Weights of a small GPT-style language model, trained from scratch on English Wikipedia: 4851 steps.
Each number is 500 + 50 x the weight over its row's rms, rounded and kept within 0 to 999. Layers, rows and columns count from 0. Numbers have three digits each. The size before them is the row's rms in percent of the matrix's.

# layer 15 MLP down (transposed), 1024x256, rms 0.0689, rows 829-883, columns 0-127
095:619506502432520445480491503481507521410536507510456490518458515502469456515468473572520562473538432497521586469526474488515531471569492437498490564568631447559432485511516481446539475414483520604446482488467424514538432516578483397515473554525550460600554508443580525494499479525565433544485533475515587464474496546419379479487523442463500430448535513495477646594426573621486478478468
093:542469566512444521436545488502548501488571536521486504530579494526517520539447528473484373526467594503572600504455430497488522457469536495438436528485484429502466435573432556568571592516565537518502515456511580491460538434485416487547472437469461504521467522492503513552457532499491444466518458586487486525497459503556466486550548513441573555440452460512526475587503490506572530464447
102:450393463559499508421531503573444415544422486495523452478467457492525446564531542554553529504418561544496427488558561562523565439551497538464520489553374462497478497485479470505513485514544548489522532527455458526507460518507461543580491444512455489498494459504551491536562454422520515445381528443464495468468390503471504371491530476449519413542514490418469520434594509574452515471482
100:451532502525508512464541470475576585519393522545542386511546421506461574505493534549520569500592502428482489480468396580472502399501470554474491505548492504535428460467420513459495492552511515537445516474565484537530454501413601544463485475457477448414435503492425556569491532489491410480525495490487479454629464415530471517453568450473451502555506544439461436475506599569580493478528
104:473580500457568520462457463471570578568525502375422540473520595494500457511462457490490550566471659529554570477426486452543484569450417511553530494491536488407489434512437514426471454551544446561419445514451473462446520424510494563522494501586432512525537572447472476497449562439572465415505534569510517509554490507443595548510488521483526516385442480450543424447594379526501424555429
101:533488495484535469510522494580494443517468424525502554482528474483520377449505453531502486478461528424448502544535539583590571506420563467532534429478522551433480535534417553482469517516468503456551476573497414506456497545454499537517592474433478457485532467478545551545517507515512484507432490411502577484424476468466531537462517560511385463476578427531591491440529513449492565480441
097:545426513514487499471457403478397494544530509417470465569583531522479492570600500400468554587536523464542487444454533456558498420501540483538545440433522425622592483482475452526460509421448529436494515538456534465553589428466592475529517497522574525468582449529540476569456465491534516541505538483526497465485510504508491437430566541542552396616480538472457416481460573426511467493468
091:505514440446396507520499494555517541450441448393422385490581476509509469532456536535554597492419420472524510385508521522568503489490401465519524482428432478541545496466489558571497502528409467386526502512410507577564531507569450516488612494471549489503549490446456513398593541462487472505486445470499461388560540515472400496486472482563551443549522515547484538548537515589494443437518
104:484503586588556512500422519493468545467533435394550518564522587484490478508480454461522496425538486555457524429474494541523501501450443447605476464506484408475467485516548477457527429502508557465523538526542536500578548671517549470513529493489579517470592431455460500487562572464598558574523480535466457506566516493446529475476467461529565510407535539500527473487483448432545478516501
099:492517597479518398480532490574533568579508461471452482644498548534454612452471442583498394502572444455505474568599535534448513480493455530560438472454457574500403523476441425497424538487445644537519504512470502468522429441507505521413471501449539589504526468570425470520464446477509512384507538498526466418548430526514438513587580516502572570541573456482535568551467485493562379546524
103:524542486494633485452569509512555565473449444446492439440519484469446459477500514525469448488548477513538412461491506489536457427514419514506480510489515472467474556493406480399500506496560472463476448535482539393465470575583465527611497488481532584413550538567547485551500502564562597506467455488581513405474494523488532498485520436554400556423472456450516517484550489519431476577494
100:611537475502579512579448523565494519517447445495542515470444505497464489542483373507582515516420553478564594533474443522550452432496438530535513502534535530489550487553431490345534475462558539439636567509467587451494559502582432494500538560478436499473504523534498388548537570530533476489529454454499541505532396533445485512487564534536481508501526474496472545350563535495556501402477
100:530518494518496560442523521472440503493549525478524527582438498496530491414427558521513429459459530449499440521511392593520537554524540472470578511646550629450568515474453449464530512482510539549482522495520379491475534429469563531511577506521556387486477494508485484622557514617479624651527460511534486526567505514482562398447515429455570561435475476435551569440482414459434502532553
096:549510499523455475455514518443492603603459433565474513419568619447518555540561492612537437571567480488560430529463531574530554481484549468551526537484434539508508458511554433560398463391546478459592532427554506517567459439441464462493424450503591499475573458520462398535492589463512570445503464522503520562469500477470546462477503545544546518472495496427597549436558525534508548533534
101:493489513502540494426524552521417572486411466519519533477401544519542488525438475506507546515496539549485534510474510491689570429427433487604596501448494544448498460487520526500570508509553451557482471552477522486461555542540521515530474505474501413489523376508547445546540414511558671441489527531596514490433482504494592476455508422563554514514534493503467459588537459410412465432570
102:538558509525455613610592458450524461419518536519494451470419425463473501521471471477437499520491469427443470563472460467551542454471500505539438546462483474533514487476495496507452525384510510483476550484426558541467559537514561495467520430521518577500551441424483479473509497473528581521481456437458458507450566440428458428578475490485514541427484474640404536510573559460609512513546
102:480516509464494508511404496520455490451502465512479497563586557529455480492424507528551474464601467569465494435538485549371450473507501488475453476501612457424508548489475534431464481441540468451546532518509435618431448517526564484465456464399497542506484430481439452485595467457498571520500490521459625532590539478533498502467449480493473526497558602443574409490519421389519616501559
101:474575480468531541342501452511511512499527507483462508599457521494477491464621552502472500473529516477597502532527571407471500507465423467522500418477519530404469489459478383401528533483542449571507466593453517537501547535497437387503434482539554610496480464525495499440460491513532522523525506509577461553480575503474535470569511452562523461441458503408595547489535552466586590567553
101:452510499483508563506433574540471556445458495542553506559435529388503502508552512534514613533461508448527619456495426455527482542513489472577422419509554408521487507496563426472543489475517523561582409482517413554559495422510484563528428440486613445463498460427482548478473468519460564449432508532385505524466471422492547456471484448490419558555510448566437465521569542372473401557583
096:492435491528582497479503567492498477515406447510486575432502538533500458470481421493539570435495453495517538525414435485499503518538441486493507470521528456479518454436581514491518445474574450466492572482422450459336520516393463464502515573519553593496444630536627571431423455464468452470496469525584498493515543563526550468573458462565523472458378445470453545459490533508543512443436
097:480423539496567418522530522518390461537559617466575424496522527582488452450590525481463539446524521574518480516490395492467549471583581540457509429409476520500621528492402490467546548470485425449440515477558504480488573503557539453479585503519551513513532534513521518558577606511449450514485432508544451553490418419614487493493524529493488562565465532542505524403460445475453526529541
102:557541397483563516473591373528472529524517563511525521505533514498419492524510479385475537577532526555571581520516542503414523456411473391522506494470521497430620465521546521544425570559481442478405536570538485442445587503527440429442449466482489485524541518570548511477514474532434562513468571511520506554460515566376524497477550550524611492402487479560512480538510495443480435553551
096:457496485492556502591519538394430531463496482487549561439465559515435486491513452545583489461446487578470546550487558526418512538506432554454519479460464481583459412466479590514491476526473517563492487502537495557505499404503397499508506517513489492494528502485413512489500510529383468510524498520571539486544527539439487519384520391557416475412414543495377545514511489616466476515484
104:473417544514429424480479459456437455516495494517511608479508433488459542537481404490496392581573386507374553423615591521631544387532522498530482541546524432538481475485467521466444442332480489475423551516453568489465400517478396510496489507520448634477513493470531514483568480543458487454476482540458595485442439578522427510505499557435513542550507461508502529491510516505479546530513
101:553359502485515566525506553534510484618515518458557410444486466550421471516495548498598548469488495479543464572582510555616431432498510478525522445489569460454496579534535509578499510553496480534467441500532517578551516558506433544523578405466456499538377592556527523537537473499557433441562474575486528504469502592491453508479472533556416496432516562573528519406518481487513474501453
100:447415498506558494522464424527462471455544535480564434469528480523451536467480442485483455436571585477504476513467429461529497415383497480504498504406545525488615503463472403518506479526532553535549496485485573507532504584505514526611490495515483450486508405477540481507402469469465416439382436509498417498489512445583497535476460530448456563535529402551471397366541433535531483547440
102:563502564498470456518524470439587462520554556495502535546473467549394564564491548511546464387499433390464523468545376577554501436565551444480557493471535533581506492582518506524498520481466514508488549480391580541533524483487520522447517539581459497506356535492520486524482520493410487549522479453533512562442495496467484448529451499462488485559629417465483475449542617551500516487487
105:475563526530506460495471469437475520480571506631562573596467498463468437513566423479547514522487464463464477542499602429541528487504466444438535534461561521543582493530470483475481487426548507463524525488478510455604494498556476464440473421552491532435507502489547495512558435417540503525441522496575454526541638467450387523487612518498465499480474477550559484534469480494491496523548
101:485511537516511526422514535520528546439555506388480392473455577494432492471452620543621532551437486556572517434517545458513441493556600573604556510488542481541462556473532474470450462510513466414429492485504528526534546495410528564477374505500497460475452511615445529534453496542530528464511487550417517559433485530512609536491524544458547464561558517528547570497557449464557512569459
099:459537502410517458403494456418565497542539530481489459542517479526543463570521552506634471459501493467522614509469528487470532534529466485495435485503418548538537488496553575555452482484533576540507522550430514520488519495589551535461474519499524406549382500448539464452463537610539444496549620565440397592466549497444505536492536512512407596492417497511445487522450544403553571465430
103:447559416427466522450479518459545482412469476491468534343530594488528494382503584482535451417522564502460481589554547429410526482481543597477456481450491443433563463455462515511404506537533534566583484495435548417493518478517521429528368581490565471512449532462513553398517446480511458541494494443568436507484460522446575461495586562505473529435501554538388557441535467504529551429588
101:484476483599547499411515542564462548487525572590522532496481521606417463500528517570534521421489566428406482485544476551517555417535468524541432426482581574543530563496559498510466448468465501529535453485483463525449507528519602526521450591559399491464481455608522426481475511517540438477445410512464517407484500453567544528516554431498453552505487451619467598437484448444542548538486
092:592514443604507508506466516462449498524452427527553589576473573511398494498560462489560480468561482487468482562579465607442475460494492515497524466499506427510591376520461370489512481582486509526485466491501466549417500522542511514595480482490496538576555480463558500462562384534542481439436557487542472503403550483532517506510537511479532452546529494446541513512543408467449535535562
099:479524513389546405457467484485466552491535488412409497407544521493520475479527490403525512440378506483390510491527406454549528504536529527492533513567477501543536404426413496489442515435537522545439507547583459486556610441513459562468519454525504594438503454404498431464483487553528522557508507501650523498520553408544492493482529530457467609442483579541447472526508404579538516481545
099:491460470459545624472490408415523502563545424460551529458467440541503474462521504465524538522663441484469448433527581444424554584482503425491575490542522496493457436507546462413502495441609556491485472485441455497452488574469507513475491436450480539461576441513555436642512561509487525479513448549572480457503557527545426532554422525455548490492490467525628415441545494541457505571524
103:530341505523541395472499525503549585477472502545531486486515443505513632587559430494572566513565521558534513560505487480519519561422494425503531521487583425435579476520553445507568468507500498463510530456440479561542463500439585587589461521556497528475522503465542453525537451533383542563494570577646503559490527487499466561552494551417482517520497506590574517462509437517493445538529
095:569526565550476481602456498448554563402528468534527578471541553479499605519507482483440539535506413498485494513613558576456443511540517541467582493538469494568442542534479500425527504491536480474475464543531469453471516537552582501440578478568451514452502517481458526582492520557457576477521487510546482527479515462516495395478578532466540509502426485475417426605411553493570530494466
107:481472408524515497497462585584532411462513488512527524592534437481469498524523519554473515460499540471561503504514486555559420496430522498508510443461548513470491441548456475465557443607526465398453409395517462535489500486507525453494418570456483466491584509492563444542544435542483519532545506472465429576441485489489551563430519508467450547388473456450517544600520501467447477459565
103:491545499456498562440495558474531452464548509424545548456498472452479479619532490468474488492510531383472557452459482622504539495481537603583494424539539552501568546514487454487423529482445488516422474566505523497532510621439574468493570533511568530523439466522501439575569519545500482532501512558594562490471552554444499514504514493541507506469502518568506525487558528489581496633565
108:444538462485424456473426474528518512501482508477521468487532538480499495626447475449403570530558531575456453385502604511507588537481438470490540490611455513541477504523442581642513474498511536480515487454488519522584492525549592471522492544529424487456547485467495486483477539541516436526476503551428585577566393476499548538518565613504498539511465459516449420570560610497471417525557
100:467457454494529514498498563424553494481527545571422447452479538486464520498506538506558500496515458461564452468490431615426580476427521602506611540587582472428469532518550466460573531503437534560554524553553518550550471582533504473585504466425500419569557515572476515564541616554648647608440530518471527449478496467582512416408477575510441516489485516482471506502592563590514537553516
091:452556414415547519423496370427558470509508535515514488482490525461513493462475404530520434491462546434455460555492408472483494524518531460504541448537446519470411403490503423441515511375588530488499493473541497433521437520485562483540456510522503537502570619446490394466496484546536566534522477529582554510487501477432364417528504482542533415549439473506501489532467470497392487607487
103:448563503442516457456476499419451352568437489492562456457512523491500536542522528481458480553474451580525470468481477431548545516508605532486433542533606507483514462514591483380526553499504499541444523496499490525552583498492541398464499464587445465502427514472479505590528470496489481544420515568587420509544580523459535533506535601541490475428518490569500504476530527403509399456494
097:456566550424561470492513493579516472526435387504454517579415467452566501478437558503495500538465595544439500507468461395572405555414492483547517507516509469539513403445409478565480487454480494494509423575461536438501379555503559524487493475537537563473510570536522417547549454488491436454450620491543395518457501454560560518586533464481472567502443512546499525504428533464617469495545
104:417563503562521521420466443480500555393464437410463575400487495526532494511559413519518514572544520477451522512426445550484532591498446474397502601543528523429437520486584505499471540611511493477518532542558483483517516540531514593590468546558514429440569514427560510524494445554504533472539465510607519507496483444428505550525473394461517530542491421511496483469518576607526476579505
097:553508572553564398612498486446490562587561555469473524546607528544530499505517570495389437486476599525450560479471439549530554452564500587557532512457533508527520519512482379492628486499526529532478536438531454447509478484382412389495549474561536523515468457455516463548499524477450452468618416601486477535540532524487517497573430623459434521485437489446460566548506499549507522461435
104:460515568514547488434628431534520499607474490509516498422531428491516482474522545565475481557515565600579600540493531486516541470457484454462487559554429495519421481588499487505498501484559470500569413558486579548570484469546529522420509490471502516511467526452557453535485515453462500475607554427506505514556547472524400538479508518503547544476531567551548475476540541566335526407527
098:503515483506445421373446464458444522535456500482469519520444484436505523507562575478526556393439545601500492510568588515472442479552407516503475439484475484482504494517452450440516540477563502504506541523400559525469497528574474487400443540474516468511459495494560556443582497496446602490460544605514530495416502442530559460499545512576525502437504571481495527500514564456486570492513
102:435493554576447515542529473466535469541541438510501478538508494433585511429476542515493505517479576477526505462468569449476531523443497590436420497553460459471505529506497483593468553429535374527488477568446451542433529420586635483503556429546499629526604614404459547548455482527532461521540431456555539461488549550408511491484519503539449487458471440488481524543562539531601528539428
097:385469363441525518524554584464420488486531503441540432510541572485455482485527518509587552490526400415576464476409533433542425545464531514512534535438472499470492511543375533496530461490465492521559412583434398469472487536573489509503497430503487585477487554463450397494551527553528538468569490494478461410424465520518519491444444504566498587488507486541659477459526478448499455433516
106:469622471562503463635423455483479539514505423477470463569505496451493516496501477518539523490529554574490472538416591475422449442538489527445568488448475517543511469556518528595468458464546496504493536457453501467456539539517479570387421512519575458504500551497484542528500506509500471502547548487436609548422499503514487519623447428539459610510497421632532464611536503395459385491468
099:516521549483455564508540496574497616496517457507539532516592569482599479448480511503521463557493469547538477499572485459613460501504431518510510382461524486476471381474536593440460460517415496547457451537500558475386577419430611480525510542497433582569495637511509520462531512493469533502485493544489480496441445506527461507514514418554523579466478475531482509449437470420544498539516
102:534505465465468483577560481538411470524485483477490447539424527455504481525501442484515429527565469429551428535564471429554527594468489548603557505507473542543511476503412536535512504513469475538575433624598530505451530466544500483429428539438465545466515418535443450436520610480514505505513558519569442562446551522506567448527421415408583444464483500467527463536488488456482514482524
096:500407463511595497463556543498569417426618449493527427438494434418467533523510579659521508520447490525452479429553445548471509522468565485376519503458459440521528545455460526426387541529536499498452542537536501463530587437549566468497488473432571532531588488539500433436525521523523571613444482475594453511454517462372422516390492520487472509573506503513457545507502482512489548550473
091:507488452499419484585568579541438533480504505574534467546574554475510480495553549520510458524475477504525481519557511443556478554459577468497494490554499500459487522616474438595461468506599497585540603450424492466509492499460485544467510536492615430613561507499523529357644474493494517481499504486524556538571535572488566523449530506560470497496500519396525592505454445521535486438537
# layer 15 MLP up, 1024x256, rms 0.276, rows 830-883, columns 0-127
097:495558490458482477568433568513412503483553605590537432624463567487538391546522495503512550430591467494603474435514527525502452571452498511515504475516529461529503489527585560477441550532510578515550503520529482517425473526406549506455590520510464507448534474414506518506510531474575520492503473529534534487610485530560524540500435552532498512478583440545396497530472559435535455460520
105:427541573597440486520545498493534566452559504572418491441462401517561501542536491484505530469504474497494480492471492497388527515518525379540426597490561405414552461497477521444546464462441521503442458509431424480394504566437479496399525517460492538416518523485518476535440526438518541512531472542466567462507495419498501459466532353563476472406543537465496515498448435482518544512526
102:624520523439405490568485522451512581468492504464417582525418452539496487482563536442470468464469565434496423519456490579557548479417449582497580474437520494509485434479500458527441575540463572532582524457405508471465570471441534510402476592501473493492497491578552508504523571470370540473533538462479542497466537515469470507611389539524474457518536526529480544523487502515477570538488
105:476510488555517423524596527508588488459418551422499406560475514465527415408493426591529526538477503516630437514495541503529504539501453584527478486499461458568516459454528463631444464574452525543580489452480597474414436506554559511449498542549529505482572529540536502556432494520443542493418556567571493518610473528386460526515578479510570468417542567438504485455459470569501570493515
100:384500511451534612495512511429412548508466603597478479488473553568428593466478458516530585477466482469592542502563499497488523449448513613520458535557453489563528471489464515480494469472530584519465479448517504506533535568423512511481415419504573498535545508493454430514404576619550454502548495596507472460439450537552503410488531542467432546486515509527570498457470533450487459503587
096:480515455475487526534482495454567423557459579557572567577564457562474550536517542537560532437422507515502494463565501512598445563428473457566550485419538545513614529387547439460602475531444445459578509435450568501500526486553505495458433495404506505490521509404603429440508526431479526509528486532468488553482426454505533495482404497534518506345479464439425444457454532459489543522566
089:420510482485488495507368461476536431475504485551477491481583555560453474425472467528553463497586568434579525565561454457446471505557479477495442600486618608543459605492469420382521547458472489427438554575609607473574467548423510547488542548545458489561448481512448510509499493538538480528544563477547544559469516462538441560496496494451589435467512601474548445447495539512481479531409
103:530413433418578417503522435447582451490477536660576434415451458491555417559487512565534584558547518479462512523554459516509497485592500531493383531458476525493566549465460489490476534454428535492466493505459586467570519420432501413558496613559497513470504482520523489455479490550451554404469466468494527503518542457471473458498426511518484555422581481459640526503505555578488518440517
096:522469516447469491493474478485541374480432527456497419557520462583434567408476517468423522414522478472548493396516453486531503439455559525470534456442573628558518526546576504505495496552488474505489476433494437475437536504469578404525485495545548500493568474497501486472550532444465479489529519485414437414562529587550511535535553535483427479497541464526540469515489493555397525540436
104:514539540409418549467465446448523491448468530533490487548423477571578485443631428426472552489436597594588488470568506491534498430598510497454545499561467475439446636474425474480516494464571464520587546406476414539477486498558475521480401500440547433578437603607381445504534537481524479427551518457469494592439558533491563448529446562504442484571519442481519545514387516524483497525489
102:490514494487482543499584562533547454467498540556568504436498502488479436579498567504565464567545552560600499475464430575472451500469457462309471492570577516473438506497580519547505481546520452456570489370493467456502507473506531520491464495487371461502569451493535546475532531549499574472445549547577466480586408516533490486544464448551456567469512484508446550523463432432474572471563
100:543518499507479534399516391577601439465536470480447543483500508545477475476441543555452507474554531493550543486486534490501507470488505461618472450569539464523537477541544542459491453581532505523481474499508622502519545485545621492419509467448477504517455513330510518535475430415486459464452492508575501537515447479485503504514575502549551494516578524534424441408592530475470498546500
097:496582490532527533612501455553480521496487458506637492475452543510482429543510456490476544469456482477472460535504465578476498537528411569518466500478513525541470431511457529481508623502487475539589481472519585393379389543497482563539446431454528593528416497529477505509535473523504464540487450508416424459498500480509442411496583458406428466514429446589395514523482478545565454570534
101:483588675495515534528434467496432416457587499458561470524502421451423506495454501450482495516597477561467523510472504538510572492550449432471535570449455503490393506463517474473462520456481585500612480552558479458609603489557506518490572499576455438477473505428479535411498507571575501457562443486532465446535388479509563560550537524480528536479569551470478501432413520530477527521502
103:470558490467398591519535414413477566488434448552497450586532574510588513445490563444534439460569491424459502523435507468511583447517484498520467568517475574555568503491389491594535494523513479524396525487492518530494498405589529617419468553431521586467513464464526496436561538600486424550475499523504437578516480633422541470599521528518472487476510506560510468521525532565571448560539
104:521562409580459484558537448454584510500469529488475540473485534450466355501448467596506440492511520558445496454456484597458636414404475448513504464515595460551402584517534518566664575557547506530481567547420502495526551587405452523542504475454472451513439473610399519517467553482514472428411479582559485420495566415495495479413524486568421442508540509519502489548478570515530489416508
096:491522548435465394524356570526458541480511487372474517530471480508489492532503479493476468471485489542571520581495530456536409493598487484576490477498461480587536471461539524403564487580461469528510450537484408526558546457516503424558486430513460530472478551504558510457477522403485519516529509500539552620458513480466451457472541523523464470378409477527502522615492471471540532437580
101:508493548541456481459481464512656509482538501526432591469509593513533507492491531426458522409529566525520459465474524485406558442475481545499440522503471488442521390439475567494497502479418502397472487578456441491599502525428471468531483538546395496517509450532426495493489523432553458552527544536451400480537527561550521524523471468537427493471437579496606531484502444536432513545502
091:439446414581542395547508566502475546486506522535552465432471416652412485513569575559436468484519538576530453433523357492448437512501450510446580469503486513467507530569537539489525429513396455555541545445534480405499482454465494554516504442427509448434524467439474404560601536582465515504541528434444519457432444405473549547431432550492442455555571526426435523469578528467451450499531
092:559504598515442474493566450576463483559482523470522588562501446501530494457384528457547514493572482436448417547446505466511501494561569622492402443498523517535387458538461461485520547466498523461405477468495459556550459546536504471464552538402564467513460529461570525608428506488532448490588527626466461551489423574480448443568472529588490514491426491538442534597458472489581471556455
097:568540526502479468546491506544476516588494557469554462517454588505479474531509526391497535585522478505508458439491445483538612441512582481555461490474446501531472516519430465557480504541421507522521517559486550562666522486573470539578506450566524608479475450491476482411574524512547601444531467481459503611532527569539498413579491472551584630453457473504472491549542424531454509452436
099:354503455492526541423453491542537468512405513561512502415562477423447488598510499501483558558572519443437506504512576485592500511435516431417513578519426439440462495420484389388455624552525568563551523544493618481438542475514541490509486501538496535577435518590443488422501463510504487566520565499474509524510410442525519457527489444437472374500477453586530409545531542496573486448382
104:402500603520417542531451515568501537502476501413570468487508487536489540419367510556401458570478534519446419521555480536472490521563506512467422411523523480500488493445513544562395502517519522623531542563546474405528514487446567467481439430507513468464506491537446533504466457518485469497494448535510585564555480549413485509348414564487625560452468528518540477461558567545389517581439
100:465555420477400528501492492494491552520566502540452601546543538459483553536465434405444497571510482523397466524460585484514495534452475532552458517527492451521408586501501471461494439509501471508620569435381476470495517513492356527493456499424472569479541430524494566416549451505441533577492381499522454463488514511503584479493473434548483455512595496446551604494496469493471474515530
094:529445515625468432498580552478519479554593490506415448470467478493408591521362565527519539538571569438543590517575551505568556484517506530508439509518573427525509463474495504443557491486561566564464460523408536526459555512549492512483551567612542462490406485531528464526603536496520503550468525491457578480454552536475472539427497463529534510535488480468604591492449533396584447467492
105:455523455507445588383550518564468504461370441511446565529497493585621606554531499489458547481533523560447495461495502504572465436437458471588495533473515479457524457483401484541563512553479549518498504526518418456521407455478574542596470510446579466614511470538523499456487471465494493516491479495523423486527529572456496587569528491508477466489566565533511515531501489564568491414527
099:445468498495464501606564560566569398497495544506527435439500474372498512479492535566482505446495522529513463500568503471453453540442560527533443516505549536503461524466490526563439613564484470600503502463413500529525556537477508376433576421413521538477586427534500497512584523590485527456508489499482502483501410569505484518538539480514529506504566511436506551533515467514438356518523
098:461482436525426503606511507546542549514477561536557461435469481497470582467486467598519499432497482463574437527566504613519461478404480418533504574466549511546497375539356514452513524463413496415519434486528456574590564596470522487559532490496557453453498476470520603489476515432453539502569514439481441421551453494493421487483547519475504567522496447519635514532506475559472562521454
097:393328484526481643530566541545435517475457452483464524439519517568560482503444523396531479514491478513431512455418499516451519476482454510563483532616554501564488561494479533515414489503380539517517564490484553497549513460482504490597452551400413535445587462550508482511439516510467529478537496514463525514552479558445482482532467569568458497461509456466493398468505439579468487506547
105:558488570481528387470467526543571509515487532483549482475475524567522454560516547472482479498484506396462562458471498451479583414537457490548420474448554507547527503386502467566517450566508587458484546517491547554493556519440398449476467445449529498581535377566527515495515507433527535371415532500457549534553472490474528512537534530474443535510590526448452495492506495451420563499564
100:486539491456440481502472543517543519530484463498568494500504440618521569520587504496463496632496436527489458485518479554558459485472505443512442501555493562597526434486579521677504488462486494507547486429560554524493451518429507604518517464534483507487594468504439583492481503507479551567511443549485514517556543573499436429597414464584540524451565386431468429541520498515609518496541
092:583555508421445557548551541521545448428526547458429471538598465508547501599476516493577476524496512529485610593474520490393432549508598561616472500448513435532482526543475534462482536512560563355542567499475478515496444452542513497492483503436530412422508491547550511471536524474502552460507529429472512540513472492415487554522559576439432456498530578580432499508480481558451435513608
099:499551555498613503447494449552544508468512510451586475400430546492510495595538488484451548498500442469531512563509471603425551466400490564511557449505561452498418538560518474449568455511429522449476397438491557436443469481455423408495537518512409401534503533489466614434555464555441509524508463408431547463558541501411459568496465585427499424565511484475533611490543508412434498471490
097:486463584373469496518474578592430639451541477552486500502358480512457465521369525444585496511520511496479491496524612466484433465474441543476439499544450492483502474518471552425528409420454496552530462531487529487461515432526523554423460494519526511554577406497413529609468590441522543478544545552573437585489478492560521504501479504513477494494412467473421497470592481474568508526495
101:492431504580494483418565442520411465444521455437534538458473525469476535544560504449530498469434470438527444452430507559406538513499394438559416518497522499520504492504512560553453517482345479482547499464509561422538597555589550496465434507433469519481545482448467613440442482520510499522493480478558509583494560443532495471530508551544443545516527571534540549531465527546550430557467
097:565442422483458473450522539520455474461551537463494504541529479567513457534452431515558483385512471492516522516452461438505539560539482465543418429461416458485511483408503549651494423454546463582479505464550497496554507598387400535578534507505513509494461488594511482437465551536518459486429514486483538512552535551470482533514519545468447563455477509619576559430476435604440474492565
110:479492564524530541463573523509503496536477457512444488441488553541510480421560491441481538464516508448480481471503588568470567580518504464538507477552568501515439462584476458515471433446486568524510456554490463466476492417421483541599483484501553547488551521456456464405513525507554599478487475562419431560458556445473515484528482541515512458405565456518472517373635568513559537421535
101:477494494494474462527462576568378601479592421492573487479465530508548524474495498476507532520471486393556493494535490518534406527384474504550476481462523506579487574517501536587490492451497596439567524437515487504418554554515470408524454387508561528454535521361465384423368504394512466402453528587495524438573542524517561539517483473548578478554444571505523531436448479481535531519533
114:620487487453506463509562609508445581510447508548465528603450518484497511573473514585454579559519456529505410512524514543585577485467572492412513458393460492553453453507562518470538586500448537535438491457574522505581472452481445516469476483496491449491505522460517484499547355470549566446622534574502528499514456452499540382526442487478430472498441578468501485542522517536441469485501
096:523484545526462474522456526506468521428602557506560529425420513553592432425462495578451430548480455422479443585573523502456421494600562441461460571501514457601455506432582486481466496513500526505493496559552474423458513568494547584488596488547567542556439484432503472503555454503471516465520437465474496433473470481476416518577502434573451554525490517460437440492375386388504496537421
092:501584514522534453545466520524530516500465558498473570506524516454465489484471490505522498512530507517650513487478518491535594518464526500558520541548452470474528547514344472576533485513502499437522488478614624512513503503496447414555510543514552445535376484527432526405591454345503491431500520403518529531526493498575602492580518538451593468482446444442465501454534455492553526500463
096:481499452459467435493498533412411564484534554509543406552551457551491473519526462551542457527547476523545532491475472438425482506410557446571396508401548558508515486354534527439480509486531505534488457536530553448422535620544375472510568493467608519576457452479466489447534477512554450435459465462447619521538477474468462553554459519570459471510547515553512470500518531442580574477524
100:468524443498456525459472437526550553500432435512516496492404518484440515445547548562470459537498533544551504396458558547520561413640546344481545504515372456473416538551516506498493607560472473448550541556458456542524527538483503444536512495482512486535511523575475493547570573429572524496492470457429428572566424549473547544585415518529447441579513540547539504427528536523385490442489
098:536517539392519542529533511444411553539432510474518444541546518484482407501575488549519480474483496490478453450505387463526530469587470505562524540528474514463507502476520379511496562398595461444508554437509474593537504486457563500605440455598435450472461531444488518544467538440418458566439476564467505489549503544479537525578460434480405513499549475443535569584494465531463567557517
095:472466430519451377515528576644497464521477510502588462503426461536450529386411485568515587468598484440481483536569533658543416564362601540533502505553529488539464526515552602491405494533471482503500513453493511523531452458496528511467514474461541471571559477483553414481552528468552505480453552591519511535505509515482451461477567464492484554463565479425580445529548544441503412534461
108:504507441485500519592409587468520557536477454551458572545456505496556545473473524525489446583485477523608487557487545583560518546454545542525531527452452492512532493633443507545502556585548485469517455513449442552552469525510471567455556421536533524467480481438406450463540452453529438518563523490507535452563537442540518465472509537521494504436497551536401437526547459449498530424487
099:436399615457450467551380596512525391575516592521573386556480441504466521478492452528466434455496491480498502531459494545453491596540503519510575496413474303565483376390516472539483494473481492476592486517503539502557484476418521503520481538485403506429533468538519542532507632440496500413475483513488599425545473555520450493506422486521482466490563513503521515523479498468426478464569
109:448525483545494508510526494557542482460544480577483451475498471520477548470526465411536484386575492502513515470431462534569486529425531535593547557448547548511519509503387507374507569472515481500533444534418608443523526528524316545499452449436525460515469430454430419543455481545464581522441471613512458530471538359451498409493557521505561482482383523458447453470488464498495547489532
103:507580590451486395468427491423475569481556470508430527623484573508533538615498523447514446430531487502521556472473528474522431503484424563536504596537450582522567509556474483536468461525499474557468571461585625545616491530481490502479515549549554451521480502575458499406474518499592468535460499527480505510555526581471467551554480499424449511548542472537526506544497542469509545537479
099:494576539467465476501500446466523473446466622478456520455481554522454467601423439613505556509529542467484502460507448494603493566441572466544423457382476505586450504556439571506499389521472575471461466463536450523443536472587488548514460517518456502481539447400438542585478503463535453473463531469489527443559537588508530522519432460505431507449505515477574518511502560512579438513569
100:549524484525516592512591502556576494497492470530440453568532493412572538524407472516455514424529519525511417519504518435566526438565535535576452515443433542522447455449538560606461423513462521470545495454468481543515450510515493501502520535489414439441529506496575556545471477479482429522413493405458498546554491528627460527614481439404489482458484383550485449459488481520485368487455
100:527553524471569531568449486466503588452404494484513518359507454457450504478432539490527631503472505512474531549574507444441568485488493549394475501550534462430452487449624414537471598554515494516483520535451541458519442516434410460622452445473520521534529473437510493554443480568559519576533526533495480513574497569539480477421454476591398595528526427487542510462486453473484526478446
100:647563466503488427466441517528446613573578444540609496518573458490407544481475550611455429421437425483494449472521512428482561464513515532496567467474521493497506509526476508522380518495468537440522540470426507583437500449431555449472504576439446494568552538555568499495459531444476460526544635462535566519514446479490595522548494480467435387436532528533467382556596433489550513485444
090:509518489534568523414505403495547607529533486449494480516561495519507485562538474378378497454491521497424548446557484492483508522505411434490469465469629497502480439537382586393573549560495449459492447591607604505413520505516534473613407518562469538451565475464533508569483448483454558500494517427493491496482547490508410562481435540507453416472577498537458401429368548502521514589506